From a checkpoint of a small transformer trained on Wikipedia: biases, gated attention.
Each number is 500 + 25 x the weight over its row's rms, rounded and kept within 0 to 999. Layers, rows and columns count from 0. Numbers have three digits each. The size before them is the row's rms in percent of the matrix's.

# layer 2 MLP up, 1024x256, rms 0.091, rows 667-773, columns 0-63
101:511481513502468535481504484539469518497547493483498484500466524485496525535524463544521500508475454499506497544495557503490484501520477478503513510531493459498498498500504460458473498519523483
102:516512519467536510503486469513538463508493474509514537495496472505530473517478535543539527481510517506499499428475500491516495517491502505494493450511471509456478515533532483505466467506507536
093:491498490482526512513492490516499488501488463505517481489484473455545530500493480476529497470522514542460492520518514510460510538525517534519451429478493477546492504456479488497483470514501472
102:510475518466456539453507574509508487495522487505440497486481482484535489514528480514492506528505499523509500502549464465438482560555502496542529508491483512524523521487483491511471526501535484
099:527488527469487515502522570517476495489509484496483524500498513478465473489470467529449494463500493511485489452529484507457522460544475503506464481481471488520520538464521563506445505494519512
094:526507458486528497512464507537453462501512475524532491480532534482533510480483531515513493441472513483500498490494498480485505500541516503525513479491499437489476517546501492477487480507455486
109:496523519484542494493493506486510514538538511530531509499481501496505486518528528447464509511512499514454473436486456555451515477526510485522489500505484470518461548530498481522526534516529490
100:527488497493493501502510496492460483481502495507513496504479504498533530476454526478466493503485457483500533486527525472477475512491514446475489458546504469547455527464555481449485494554437444
087:466488492519464524496542534493487526481507488496544498525494504498471516485512508489533500482526512477449493509515544478505548514484508519542489533491514504474475531484474522512519497479492505
092:526515487434501514494527522506469523458548499478480546472507472479553488472488528491483474522483542495488552471505471479498557505507515525528464508462508468517507509512503509452470513483480487
093:551515516506525528513516497501514473489540515503494474473537515475534510483531495469517491467532480458486565457513544503526539492521512485476518447489537516515479523473535473520478513490501445
106:477494489507502514437518525522516517496506490495537533471486473501520493514532481520500465491510481487478510508499497497500527452507475529488522487484469492497478501486514503463526507463511457
100:482475507508550503547485470510510503501547516484469504475470466493524503465506499508523511494469481466510506500525484515488482452509499471528515447514556479512427502476531487481490498477492489
103:509514484526496538429490501543471544499496519514502455457506467516529481481468491527510534516475491551520528517510504487494476494548502495500507508474485476506456502526507505436493520508444484
080:487513519501519540527506533505488471466519528500506483483481481467523542522473519505535563503521510522488500532499468498464533482500544511515464537499555508492480525499506476468458498472442481
095:477476512500501491504510513487499485458503445488501436518497483489506489494521504519495495501523501520494514474503495479494524495522462476544544495441523481500513491483505501470508523489507488
110:497495516510479500470517552500476518526500463479500530510494525493481484514529461502484475491464462553508506511514538523483534498505491494475472519493493487501429489554460529448512491471499472
105:473516467488458505499489493490503522512526541495444492494517506480516516529442463492482531517485514541519457493514500475489472529516515489519536475500497525542500486502541533477503495488471467
099:501461487492522479472483502524479531469521501476510489510503519493517515503531498504452497515494507501493533494530518528468486508572460526507483485539515485502447481505551523516457523468470502
093:487483502523525525464523512478498512513504530503542438438510471505532542524482465475497505494520535568473559480497524506473509484509467500552546493491475499488457519536488487508478490472457514
091:499543529462523486517521522483509510451467481455519493501454486489542522499481481480485495494510524488490511517510502536517523484493499472496532492556492508497487512503510517487488539510523493
096:507520484527516545477547534521482499470515503510493438508492538516516489498504515515430468494479521515533476477505530517535514503523482482460508441519491502521490486504520498495468525504494492
105:475526482485507510466511520520494472495513475459538528463482452527511515509493534493535501521533527503551497483487528512505513527484461497498534463486504487532508541507510491541501489485527460
094:510533523476519503463498526491483550511530488495527531515491501467486496503500525465502493495538480493459531491503500473524557540523475504442472459550470521501500469494456484510492548477533459
100:522508487479540482502503503519502532486529506474504451508499504511479503451482489494535453524498522536509507459517532481479446496573533505517476482523543517484550481493489456479501492475481537
108:451453492515505545489485479544498435480522492499524482476497501464509538532478484477518518508512535520482523524514459483429472501538482483515526489447514506472470576516496498515519519517470486
104:501476479445507506456481533504489465508513463414479458489506519495490506492516498500494539516502478581512483513520496523503540503506484512491503530517539462531485494502513496467493553509480495
090:502515506500557481482484493485545499478533479479469480512511459506528505491498540493513508546467456486517529442501533510510537492502474520501494471508505485492551489455526478513500513514482479
103:512454517494552495520567526488472471493514477497463506504471495523507500526485516508515542505527485508507494491521497478476486565499494462482480514506477496481500497488489459453506479476555518
094:470450506508479513497479500526456494460503495509527523471493462465527516513501503519493518515490480501512484500529482477453558485491495482478505518489520513508435547511491489474505476523534494
104:507479505513502475453532507511481486441512453488508538471488544542515556506481454491500522490477549497533482504488496522506486503504491488489511492470492526500530524512472518498527515479502455
110:496434507529493487519504544554520542477459498504489505489508515496460501509471552480493553487534496481500529467451518486485535520515519449509501472562490477486483510512494421475496463483471522
093:509503523495449554449510542544492457457483495460485510488519489480503499482501457519489504503463442530517496455492538514517487518499519461476510500522490484506496499485536545476459501520508513
087:501497531527505473526489511549515462468482507477525475471473479487459541491470529528519547515525547502482486460563505519484491477520528520534515480471481491529497492569512516493487498483515429
101:530444492476499515517468494473505447509522512463527499499490475486520508463483517511533539495536510494483480525527519524452468446512486491464548513502512447528457509462538520490491527507535512
095:502514500520485519504500538502509516460494506473466470501434506471538514525505500475476494576479514473548503526528513486533506496529489501493508516522462498520489516522514470569508474518469494
105:508442495466531484473502479470474502461489496497511482446528501475477514515464474526468487532521464498530514495500514515521484507527500490519499455487501460500515541518500503497522495513480487
101:490507509481515499482504514525487502471544486444494520495481468526518488504450504504468516524555495496492500490557485522498524514504525519513466490509563480493505527501532494480523474526503491
120:453484511508532561473489506510510541517531481448514486499519502508489499481478528468523525467558480493479529504498520492499518482485457503514526511510494463500433487459556460510511503489489501
090:518529511434534539508548479536524481517496512507508481476477484492531504500514503505515500470471500497548502472561499517527486514515476536524506500501527439484437494481529503517504476516440486
100:511534475496515487471476492496570565463471492532508469447471494495515495563461547473515483511524468518510509507509521558517507531539495470476476495459521501507508528535535478484501513480469481
092:468499477464501499519516527557469477514484462473502531480490506492512491530493490476502540468503478554478528486507467482516542539525496500542494489523533470542533476490516497513477503520492495
106:524466490469515487473493502498489510510490489479503516523476532508491487518545491493446494508503474480527518484524504533531510489510504504503511498538515518530452500509469484501484491537537516
110:450521509477533529508495526526460488503522499506515499489489462546508517518497466516503531513484512484497523482466502505477513495526493483544514466501468462479489576524502524500474501494432434
100:516493523494541512476527492531486446500551493506507520471521473495513534519527482475513517519503473492477489499517508522475481527513472513530492450454481449520474470493481492494500538516481534
088:492473497494535497519490492499467472504543504437498524464466488480499497474498526504489509512429518530511566496531530520473512502511479463498490516522523466504494537490503529529497491522459528
097:514511527527531498448470547467494469487503491464470527505465478526509494475503461530496498524534470509469501479513523489494493457486519514500501497507468462511436470496495519488556501515520508
106:505500504478530477503539523550502440487523478472502479492488507494526478501493461522473559500542532471474478479520531500490484534529522461479484515521506457472522506498527456478502492504504452
103:496486520500504490499544517522484511515488487492492504522486485505519474541505477469457504481481442474519500504486467500532524490544517522507484440504507471545474487492473478470497476482473478
096:506452506510505535505543509525532464499524494433486504480501514513491501529502499481506507483485498533542487433511515502527455496512488472493495466510470503501467536507524514487496507474506431
108:510453442559553502438485510531521506541516502470493492492487552484449509498496522464443530515501481476533478497472525510473468490531484517529553476529480508519507533501468473510482512495487462
116:500509493486487518517510472465511531466506483431529523472480509517500500522493502486495539502491471494521488498509542486531531526470502490472504473502509488492484489467538513479539518493526471
114:466511533468504496500491501493467514486511471466498484484486514518495540501472524500511530480472497511533500425496524468535505475506490466463469485518478446514533521514482479500478449477513475
111:481475513518493533507556519503493532518524483516466504485458485498521501507473496498503534497541507515520493489484518514478530451484496429486539528506501499472444519536492506455487492486487530
100:545503489498504493473468485514548477480467470485528495423515492491515513527487470507499489531525518490485496488508524542512537475478487504508510464512499435504500494533464520481440491514498509
100:524474503522545482500508516496543462493468541494508505524450557474482512538484530504505489490498501469558504486503516495494552514483475527512475488528498486454546483494536489524516450489476530
103:507492473506542503472537504534489439526527518504495479486509529493508521493479480518470534490508490491500464478502502499521526549485466524501483507448516500531468497543479520483469505456512503
096:509480437465497480467478513495524475485488449452513475523491507471502490464534472463488489496506494512500521508467515504528510543521449494501518487505517503524510507482508485482516471522498474
081:462525524519473510489493561480501492519477457509521494468443468463482562484484529492501490476474561543494525484522500494562490545509488523505517509530515486494478453517517493495469524514479476
097:543494517491577485503518472499529460480488487492538462525521500500472511464517500539468468523463517535505469476504502540492472476544478495529511481502485471492483499489539529499510445478500472
094:535485533494520553507510494522476471485507474493472501493478484479476507490513496462464565473483492502476510486514505483444513534520464484477516498495471480488494554487509515457514492535515474
102:503486472497475533468480477520492457520518486495511515505436455518494535469522514538506503462519553519485501505513553492502485522525529475474540501519499478490447538511517514531494493474498438
090:500498508472534501525520494467499473470478505503518509511511481491505534525473544471497461540498502527521516536546494507510524517500474479511472475463500456489469495520519471474518588529503497
081:482497507506511474513508520497489484478504488501473523502479514467515503558527532499504482500463485547494507511504501540507505485529537493490517467537522488472472496540486511531454513496498487
099:496495490483567533531489488521522488473469496508495495449508531471510530451543463543471474485508496537487503501488487525516518488536486498469503464487548487456540540543505522498538501493449510
097:533492497500481487493509520524472530458524507480459550519471475510508494507446493508541429512472515520446549480500521525461485546492498490544507506540491465499518492479508520501491520529491498
096:555510516457471503469556504528475499442503480527520528457493498522516487455524507467427511521469515485503474500505539488507487473506508491556489448480514446520515515467510522506522454508494475
081:506514524520500488515507512512492533467518517473474478450505493484499513470475462548471481494545488478520470477505491517460558493495529492518510486511499503498544510493492526545502469467509512
095:510498510468486523507531486552528520489549452517535480437505505515472482489518507525494503493516495512474489459517484510495503449493449480512498481453514504508456557551515518480474467447490489
095:496511476538508548448473493494530518515522518550487522532487442482545512540506476495508491496494456556543504439485490544480467488498497490508501490465498516493531503522487499489479498499487463
102:482493430456473516485472505533559467536533539511504521461512502467482558512505491506526554511530505491529463497485489568503477541500502506453513494526522542514530509551503546512468482502493469
101:474485517494506492472508484519534478474541505476519499521541502485485495528508508514520498540499528532476506495492503479561478499526483440498475447463450499474495509478488475523511516507468495
106:463494492459567497494495550492498506533475473495502527471526498491471489512509458519518542498485522477542511486463479460505501493483485480536497496532515515480521511476546515518501465521520488
110:480501491482520519492524510472503512492528532511535505463492488499479476499479476493483488496484507470494513509502520552508519479517486521465473482532497473474464560490518504465513485467530477
102:515449461536483476497491526536526488504510461488536470439488492484483492505512485479487530496543492533510497470489518568485513509519490501512532479471513489525499544530493545495547509542487503
098:501502489521497554480521515506555475481495497476514516505502511457535474530500484396523482499506509534467519461510482495478507503482480499512528485500512496575479540502474476491517513509545490
098:476466445515549496491498469515533514500462519499522483488501501506496508467525550480469504464496517499499561489515466530477516465523469513483470502507500501480444518520517514487500523438469478
091:516437518450505534498505507518536511494466485491525504477521539517509515505538480486494470480480508477493505506512535487482467488518498459506508461517531478473493572493511511513549468508524484
100:465502515544524513520495481506560537472488529483524504482517515478476538489500448474474466515463524476522533477533570476526520499515528508521502483502521526487523502496526477490493528493483495
091:504449521527477524461538516498512500466505503527521503480526511488504495469537519510513516504464459543476472475503482485498481542505519458561472500485515496493537488517510475484477473481483447
100:526471491517536449512501486508483459498490485495490479479511513492495490547524523469507557519530533499508512507523542503489468514553477481491502474523501467495467513482479496485456446539488500
104:496486551464519522475467486537514485496507499492504497490474520493527511486489493530487538572464539520489480492519500535514522495508470487497559512496487509469492482474562487492514480480499502
108:514437494475500531489469568523488491476543529508473493488488469509501476487441471569458545506504493514469493486493515499463513506491488485510539493498516452464489521551515503482507518521469466
093:530506525478490550505494533537439486485494468492494535487479540498486513532474452524508512493466481527506450495515492507457496514509514468475441508513500465532551494533522511484461500486457502
093:518506489501454473529492504487503519499530512506458510477503453500512480478488477506516485531490521557491472469504473534469480481513501442473516480464510481517479540534526479475475543510481518
092:465507478474512467514508511504461533526522463513488507486511502553508480514509502467518492514513513468511471491483480483488508549477483468523437476506487488501491473500472501479508508529493505
095:506506497504496519500486512501491477501487479484498517488510513498537505529510511483505495489455493556530478487509521477534496513505474462480527432485484434509516555491472512544469504516508509
104:498510517492493569454481515559470481516517465485519452507506449515502515481480479478461535490479477535493538518529511535493516536480516525509509531544460529504497517477478466472519487525453466
098:527483511500541465504516514500522481518508504518570492485484483498536526526490524507463496455519527504526548506462492508509483512573524493494485495483535536509477496492536495454517508494435476
101:483455505525490485460513471492505503463521523506531516518498517513504471496497466489504489485487501516459487497484509469484498484522511459467468453446526478491505524481500518531490504544536484
106:525491514531492493462496500489516547479485469481526512506476493497506489493503493484463512521488507511522518489470529514459471506505499523496485491521515468483531485502520458514510505473432476
103:491500501478490528501507518506512466517509513471520512474480515496501524517480502504476496487475463503507494498547525524492469501505467469490481503516468523502496489549484489488467512491508435
095:555517498525517490475532484489554488492546451504514480511480485460462496524516511507489478519506449530518538448543526492500487464512446483467534485502494497514469547511507502498525505474513495
098:468495475486451478477507542488535449452542486496548519503499501452474516476522497464484530506506534481516482513530484516526497509531498525497538535460496522489509528505510524523489529488533451
106:519562514518526444501502513558496508460482488525469472422477510489529518516523517501515482499456498507481519488508489478506502477490498530496500455527522450491462498528527450518488519520492460
101:513471476503520534483535493536494549499457517497479551452476460488513482512512487505481535528498507474487545480517449509501473497515506495482485490514499510500478533511494514507494514519525509
099:498471507486496488512508522515530478441504518529488539508512519486481523523475472460530509502538552509492513519477520480468527529512462456479561528489505496554500549482482472524455527458514475
099:508492495504502532521501485479508486509520516477473511470479489476480467482499492514499497495522515486495495512564467497543530462508474495477515514524480507526481482477499454458482505493451482
100:523500467498501482492510480491512499457517481482452556483515468534505514517540509509516496478496512496526470500475540522446471527506501502502464507491505468549532518508521507461489494497490474
084:444441507477558496427513527519522485464499524510492436484485536474525509488546529531471547536514515491529571495484480481512501520508458521520508509464485504496489502495508472463480454511487472
098:488474465475514485465519506520528476476487523452470490468500525501496529505495473498474508512466523495502521490515516502534480537489501510540523500474465498488504457499537484463497463512478496
106:459465468461517480445508534489472488464500515445536503496483502524495475510457455538511513500462526516511555526486530527472511519501529508495494528474490532533475494530471472468529513480445455
075:474466499536485499486498519515537525474492519508542494501503455519496545464516478484503510577458554517513456476505526515500493551505465493504478498500494527502487538475495489488507487529528476
100:483494504499475457490517560551431453459519512450550478516448482498531535515516476502499495491515532541496506458551504513499511511517507524522545493516505510481509491489484506483517528502484514
104:460496474520506497485496547585480506482535519494499510497430461477497512510460503480459472564482502548528522536535480473494508527512474521503517505515487492530495545483502495507455497477457464
092:462468485480468480496481530549526509494489483411500521487519488504503524482502525500506516519461506505535543517507507526537540518505489488456456537521475497474488475511467518482510496482488524
106:451505508464491508459520483507489484517483501504552497464516456509520489508516515520456553524507471483477507488527469473490495509503500511521479473486476473458465540505515489502538518479499484
# layer 2 MLP down (transposed), 1024x256, rms 0.0799, rows 667-773, columns 0-63
104:472479462530484512468469485517472495504490530473561530531489521520453488493483500472502488504488519517507537474512481503499516514533517460460530502546514523537467540504494545504460457497533502
103:516497504513491487491474548498480481531495504521511493484468469510451507488507499515532506468485517524492459499493474459569488469555525491480501533560494506469483490531504490483488497475431506
089:511505498491480540473551503485527523497523567482501472482504580469496496543481524455493540503450515503478524480520471499542524475498514478481490511519525495511515463522492523521487503516511544
101:514516533484507474484510472499484516544457451517489489532498499489494435499480523518540515491506506510495473493505484492467495518466493517499485501527483498518491463506496507503480501498501518
095:526534434529513523468471457539497480488515509509499488526513495474512545516514535505521490506487488513514524469495486480541503537456520487520491510537509512502489483493503453485509494517496505
087:496467508503474492483502501514542496512493470512474463540472452508499531562482492490493505542536493461511490510485473516500514506516493544473520482518504523504510481539463500487492536549460478
104:494482494515484520480504527471489479494523500505472504492495448460536514508492507495537488495484475527523502500523487442512466550489480534506472515490528509532498489453501446507439491516488511
102:502503466486537510470495503483489529459522496520496456496488521497508474506492504516473462478538481550518504531497455479481536498538506534531475546527548535512527511483492468542500470500513552
085:534475499541544502480509507527499543518480527521494494506508503500532468529500496520510514493483480513517473496511467508503493484545497485469511487512479511508520488540515527492470525506487463
093:479511491512480475470464521519508497545459519498483474478482510479456513460490469451483503487500497490534457502489520495527443500468492500489511538504487477476515458501522565513487503520524453
087:511505452474499480447521509493471498485498504492523549492505525539540542501536507497547504467459482493466468479478488476463519531495454492506514542472486509470498445530505501506473498531505505
106:532515536473519457502502498512515534500503486454521512504516522523511484457505470508462477502544484441526478501544478529530505477495546486515508476491488477502551538485469480512465479533462562
104:488461474489501515505486535514489534508516524466502523514493481485486474483520503528465480532518517581446449483535465495510528501459555497538490514517481497520485521531525499524499475519477572
105:525487544488528476554499504486512448488512469432500484487486472484480511486469466539498450482519517514486497533522504495513500494530480538525513520496499507480497468495471507502458490519551491
095:468505482486484469511545539492505506473425510496510480546481490470495548482495538503536529468505506513492497500469468506525509489462514499472494526509483531547525479512487491501521483452533506
096:514493514508432536529524474503530490487476540524494521541469517497500521516508474510492531490558489489516467519543506489498505476525498476486506478508453530463497519438499486496488490500513545
113:494529484509483515468495455500521511534524501520501448510518505543475506480525496441523497522502530497500509474520484477495493487489473506487462514529478447509500527490510515480516521543475516
102:521470494478495501471488468494511494501536481516512519504459544467490497504545517504516507485482505498496498501500511490533531525518478509471488492492524511534531521509495491520527488470500481
101:512522491544489490538530529539496510465477473500480474479473479509479498494477463520445516514522494524475525507479512472485498509434485502459485532501511495492507513504522522501486488541473493
084:509531527505514509519458492513492488474495515466438446515471509454547435499507486560538507478494512544543470510481490509510493462484464533502439509511471546513505460491492511500467503492512494
083:498509487482482489502544472534508489521547487548447563477540507519485486507488524512502504480508466528487458526479484458496493480490482503516482455511491498543522533515483480496480450558459525
098:518546483519509536524477477506524476498478505509477547484503484476487511470520487507538493495473489436535497553529523504497526482459521507493468518528531502513513485473458482533472499483491532
113:477493517507510493534514494498513508487482486577527532493484510494538547495519471546482466490516473467498498503512475512496471505501512475481493504490506500482489472511463497489511556455532540
094:519524526438461513517505483519487498506482518499527490507459500481487487467505494558512513523480486515426510500482501494506483511516478524545493538511501517516467469463515488504557474487506502
098:462481481511490530523469491487545494504535509487516497486480478478507537531525491502492516526476512531490506546500500519487526519469514520447481467463481481522434523441502513450498492470492476
113:464426510527501510517483534513474513532549532496532481529472501449468488465503424517502484521492493501553452501457562503468543512503524552484512509480474538528529523530477546522508436506480498
097:492544507513470471497496499482468557503487514493505496493492486517502466505504488471465516532505502537502547537531472493528531536500486477484524478498468538490497502496512494523520447517505508
081:486502521509492507504468529505441505526467494515518516442503537477480509474474455520486507496515531539497467503471522504493543490529525489507492505488522496524488517520495505505505501502477492
108:510527536519471494487524466481491521481493529507520500497498474438511515486452502496520477501485501530486511472487499506494467483545516513505471462494507481496512495453494492491481545498481505
082:526480508510542495482514520496509536475481499490492482485505544501457467490546503486487451518484517478484511510507489487489488539493514502476495498487540523521507502503486495520481473554499536
105:522493483475492506485498454495520530495522515517507493531531495468517511481506456513499485511473493451522529489499489557513493505467452455564524510487540539503472451498539483530503506509459500
114:494507489493537502480489486469543488477539494495503475519473518474494556482525483546477495513484494495495454574520503496506508512465478510504477509491476541515524478481490471470541494518484479
096:488491473534491509491484509504519481488479467499506489510483501509492475502512513498579488506492480533509513499536491454547496462521551469448511506458476469501498522504497477461493515506480472
077:520501455517509491473490504442528526517539468480520476545514526503521470525505449502496474540515467499530501533494524499512463535454469483509502478504518491481476554505500506494477516528485580
101:509560466522511512486502500543483503459485489478475508539471484485469548498483473517455427517479512532529480495512488507482545521543519539490535518480475533501527496498526474474484508540520480
091:525500478483497497530499457488507506526464530481514473558488448491491468456485518499514508495540476497431511487480507509560467501503525510489490501467495483486510472553458483443466480472439497
107:470504543518506530510526522486520463508530522520481461522473509486534455517485462491555499477501495475496493485512480528538509482469481524479547492504476482501470539510526532475469480500492517
097:500473513501499512524507505471456514468506504495515488485495531511475503471518420485481530499488526524498531538496513508472478491526452454500557499522491513540488487546477500497511521524545465
102:490496503492496572523463499482493543519466484470499487487508509447521452460508503510493514528472486493469493485501499470519486521456482521504493454480512537512470520506507517511498518479517495
086:486512492521551508523449485554543503472484464514493506491490481556473509521482496496481460512473506490488467547462469461520513492490527476473522452501471526512497499512463517534520478493476505
099:496510508498539526507537451522472452528472449520503531534529494479479511485474456509498512499491478495500485487524519487495503464520486524450522415542531507470477478510492502508514511480496467
095:512529523509513500518500471497528502509477454479529541500579483504478518553528523488513494478454483456510481554477457474499532487489474480495500509463471468502490521530486422486525537484487536
111:464520473520526518513488481535492521497482488536481511517493505482474505469462468522505525549500529524454526540502514495490543472552490511519506513490501502474536550480518469516548462480465491
115:508486507530464481465477464476469489483533535475496503481500520469493522509472500495556473531519503469475482495458447498517539490538544482495453545442504502513520486499477513492500472478524512
102:505501458457488520498545464535523511526484493491508505510523524466501504461449492507501497506482517514500483503495489488515528499502522465521453578500495497537521517472537514533488489553432490
101:491507506541481515512513494489537500466398480503513518507483544503487479453539491504458500491503534478477487514510457505492481480463537495466496473479480480509528464480543526513530484520535485
098:548507462531502513513467532532556483531494488519494485508478473516505475483542509480526495505519505485505492459495474449507508478494527527503498538495501446516496509530515491501492462508473525
099:531487504502482502522497514543503516510509507457540465530508532489460458473490497511504508502508448460484505518514471525496488489500522440568458463501475526528470503499460477487485530501541511
103:541511502466476495480481453495518495516513527511506498494508573535485477483472479467492488488488513476475485512528503523517493495490493525513520495474524513484468522517534477500468557535520502
097:506519496536436494543527474549493493501493511542468523503476506497543524488495522471518484411554508498528468483487461548488553548519489509524480509525507496484498502465464455523496474545529546
106:504460493478441509512471505483502471490494514467502486506504504480532486499469509511472540505488521528478482455554528513496533520470460489498501505494524526470504477509529535451504558504480478
113:475488482503525512517479501503509469509501523534481478465463545443472495526532487458525530497480470509491496481480490491488471493486488510512548480492474465423458515521512515477493486484498517
117:473511490528521474511544510509493520476502496514495502502551464518528535511536477506511506493495451497515478477504475504475521506494517493538464454465445501492531500484467502505534518499513478
112:505481500472499544481453500542498501464493495498486493502492499473512538488492535473501537453474491501521513461479472460504491522497510493579448501501485509510477474514513490517474480481452462
100:471512538525489481481537515482480500493505548507508498483444517500505493491518518501549503470496522531485484450444481478483503543534505480502472526464481555498464503485540486531507503524514524
100:504525499506488465462493495498507489469504518503478527504515483463549546472501535479471525500515516525489529505523489549526473462461515527529506490489499468501516484474478499502519519535493514
102:526530457519475472499528476506524456522500518522485494472504520495506550482501505551483530475526507462446459495481533496459519483471474489510499526524502533484449503523509466483479472506493467
095:498494547498490485508501527473504518486518483464474491461517484475509501541466517492510501508497494505538525494508477477507513496512484479510503485481470482501523502506500489552524497534532499
089:525475534510487485505544478522479502463518490474539463514492480486500499479490516500506480542506512469485514496482500478475510454481503519465528474521504546470475509539448523492506526518510517
097:491572495497512447495462523484491528522464491477514526468499477528481483531508521496460482469509510481516548533474495461501516519464472506535469484502482500505493518478470463532518477490493501
098:474492469542490486474527505467521494476524479559494492492482534465519484489498512530523447536526533506486534474497532520571477446523479491470486497511478521507506506550509506525503523564532516
103:530531453482483457493538507492493465480489479519456517485506510459446490546518532492545493506505476532487533533474478484524492464533520512497485454497487458511500509492461515491530550486488530
084:508498511533484485488527512524485499522488478499512485505561509511514483459475440529483532501535509445495486493500534483491525497516487523485498552512482505539523444468460498551543472505476536
097:477526492479476485511559523506509504457456479483513457531486487522485504486502516531534523470546488516473474532478449494478483498512521515505479516498480493515519511512512500476542499468547484
094:495518508454427514468510531459502490469546486477511503448510495499509465501484514495493511540483499543519496460533468484516490518476480479504517549496480544465508456478482499471438521508494506
097:505507525501547495508481514492473496488524503535505516486478505493457503469507501490523516487524508486484530509479497504486505510521533492497514523492528511494467536465527508484499480462493495
098:514520524497482534477526535534551561445551494519484507501503532494487436497497518482464466481458494481503509530507531537567501492475488504504477502479551467528497484523478498479494475484447562
072:508431506508539523498534495474527479507479500521504514532539480505513472506530507483547498524487518504529511490496503487532464476500494523472481537522519501500454519507526468499509542498487490
099:524494541505445473471467483510502509437468476503495528478526504497435481496501513479476522489483500468518478485507494464502496511503488512464505494524502559539480512456514512461527550474497532
093:497512505514498481528541502509524487503481498504513501485505504474499455480524523495457548495490555488470532516540468474493522528496508509508512542529487478546482473480517489547514492505514504
104:567467465525500486503557505499463515476486485485573488491558519480504522517515514473527527486487484522496519488455493534491527502501508505488493535474509468562520503518516482462542517451520499
095:504524445528515497534536490514498535494485516516509467478517501507565531519506522453465488469489508500494508496483523491467501519504495516490541503476536483457483493501546501479473487480518550
107:508547519482479498464480497463494538502499502504525500533493516534471520509538480484506479509502487515508477511444530550534502503486439514548481477441482470529475521485504467528490483537487516
114:471512508503519510480506461522529459548510471468492479521532552508492485529495519490498494489487557496488501501471460462503505509470500441513487470481498509476494476478508546468522507499506524
101:539524499447458485470525498457560555504479477481517510502504506543500475441516505507511447539495490524484526492516528506497519495472493494502488539484457508469501498492535462455500496505510498
095:461473484448532490500500519464493551504507493471478536443499513548484495495482526485485496485517514488512524481512536512515544528520440555468502486526496531498515447520520450536456541504457503
093:492489495521488543487512517499487489481507490517495500503499457496498528538503502458548484518525511495504488530529504476469507542451485489494488549534524509537520492465568523503494540523514456
094:544487455531561489505497466537491540504514506533489469521470483458510569472506519449475499507538537421539493523502495483513527517504511491494482527496439509489512442508497527518512513528526521
093:508487513542520476504473503509535495500470505530500529512499492510467511505518505528537504517480446495513519519490505502459544450490532486505478472490497508467525503470527454464528495510495493
084:524554499499476507535479498491488499496512488485465526523484471517555497484479488481488520510523487532541497493492530463502530477456539495451473524512495502469526474493506525473553493463559490
102:488502493502514480491459507510548495501488532508511540471517492478500546479525520506486544496479484509498472527508508536493509539508522542500483450476517489497492475520490505474548501508465445
097:498524518532496527501513541553503473472494522469508520521488475538479523445545457493529511487466528480472504475554494495534490515548462477518514455497498494539502520525475469530512512490535448
106:484522506533476486516497486549566531533509474512520518501503499500491460506509464510482556484521482504509505475513529488499486501454493526513499499523460500535503519484520516533505497484576557
097:492496478557492510473504458472509546464490538483489505511485495460533492489496565521519468532512503502514507465491512502497515507482505487519542520512520507478529504491488471502530462499513466
088:471490486482516513508512573500502484505490492474521549504452495470472554537503511460538494490505519467513502536489525464497525527522520531483482520526481516512509477495515488511503449510520514
097:534460452486514498513474443504458517494496503521465509532496484475515524512508534532514561505503520473519468492504476497490432539529499516516538511474493497516490505522492532469513537522493489
094:476492460458506516532499493513482516521561461563515479495517529479482524449503515489488481485509496490500478519504499511503528512480486465498445495516483552490542461490497474506549522471497509
106:466551528481568510466442474487544499503540463475462492507510549491493485537495496498508492518482521471528477545488511502492487502508452477524473518514514522505529493508497521488534492477509483
102:494435492519502479489515496537491519516502497517448506516447479475515503544501495482509467512533518503522471481503516485501495503504501525500458516520533546438471487527517521482489518530508471
108:497447527537508451524498528507495512516491482501498505501493501484447456510510508496482498499485559498481501524452479478504494499565521497508467462517522472496461499499460486508468449507507487
110:534528515465529495472479481515529465553501521511459507541459481487502522498543507453484513518497510513476518523515505512502528475512515499489516501511504476475502480494496505550474494525517471
108:528503477541517502453530483508472480453491420453511516481480529476483526499546504472516539494474516503467529510500483492504516491471518533499487498512501426476510515476496499519496478497498467
093:466480516480549489526469486532492489523484514460468553487490516573507489466501506489511527509488549485506503530440482545509466537476506479543472474523481524488533535526464463518477476508510497
092:529537497532491512502509481494473526529474476497457490476481490541515491532492495490515507483516509500481530513512553497493490469519484480423481458521497480529510505462452479514539526510511541
103:541510484524493499487469539519473501491472490473512555491528494462499499497506547531515482530481475503486511502466505478506506477499516470557568524516467472506524508509463527513488485468444497
099:496533552498496471523498535472525498517508464527478495529476535548511546512503474430498506468526527509544491476512493497468487539490492460525499489464494485523464515502501491500481527494472501
095:521501547487480492487494504506497545543520486485485521494473494513483469507505498513497535456490485492499488493486506557517490440498517482534467476511457501486545528518482520519510495482486565
102:490479478536493475472470483463536491477445533525547511503487490509501465538496507548462519523508502484510504522508500475515466514494487512446529507509558454479489502504499527480464508504511558
099:501488505495485477502504455520487522501481521494525537506471515514508508463497518502480492502477494503451483509526474476503485491526507465501500518488470510505499501523524538490509481511496493
074:555493514507493511502497510502481519525523507478516530532536473510499529466498500469530451480466484526487451484556505506490501538482518476478486506528517523491515479499453478468514488472536499
097:497504527497526495577509455505485458448464506503468483526506464515518490509480511492488469510475500535438476520535523510484509492482494457520507500521481475557507495539463476508503472464524447
113:522536508484451529480506510510534536473536491472520520499513496498494517510523478468439494544515500551474480444477518497475470470517481526516473502473505491494499478516488498464517531464485470
073:505529509494547467529510533467504496469477479480484438499490527469532473480507516532500510463521496505519531480530493454476518494508522484496537525497494466484529470531489519501532518475471511
101:491548465507515538521520507482455516521475503486511465489525533507499489444478488494518505491467539499524496513527510522501495468520483435480504515509508510520483502474488520527486485472456501
100:503509507477488467498509484439497525515523486479471458502476523488524478501501522452547509530487514508461483490478511477473513512518532439519539487504511503471490526511494477532509468554528491
090:544535512507478531546519535508491493498486498514476473499516522474510498514499506490482457517479500467532465483546465498486497537460528480530476490499489532493492504531516512501451486494513519
103:531467492474502513478494506570499479500477540494504476519506497497474515513478513460515499496547523492471511527477500500532499486502487511515536521531487484500506491503506522500500508462526466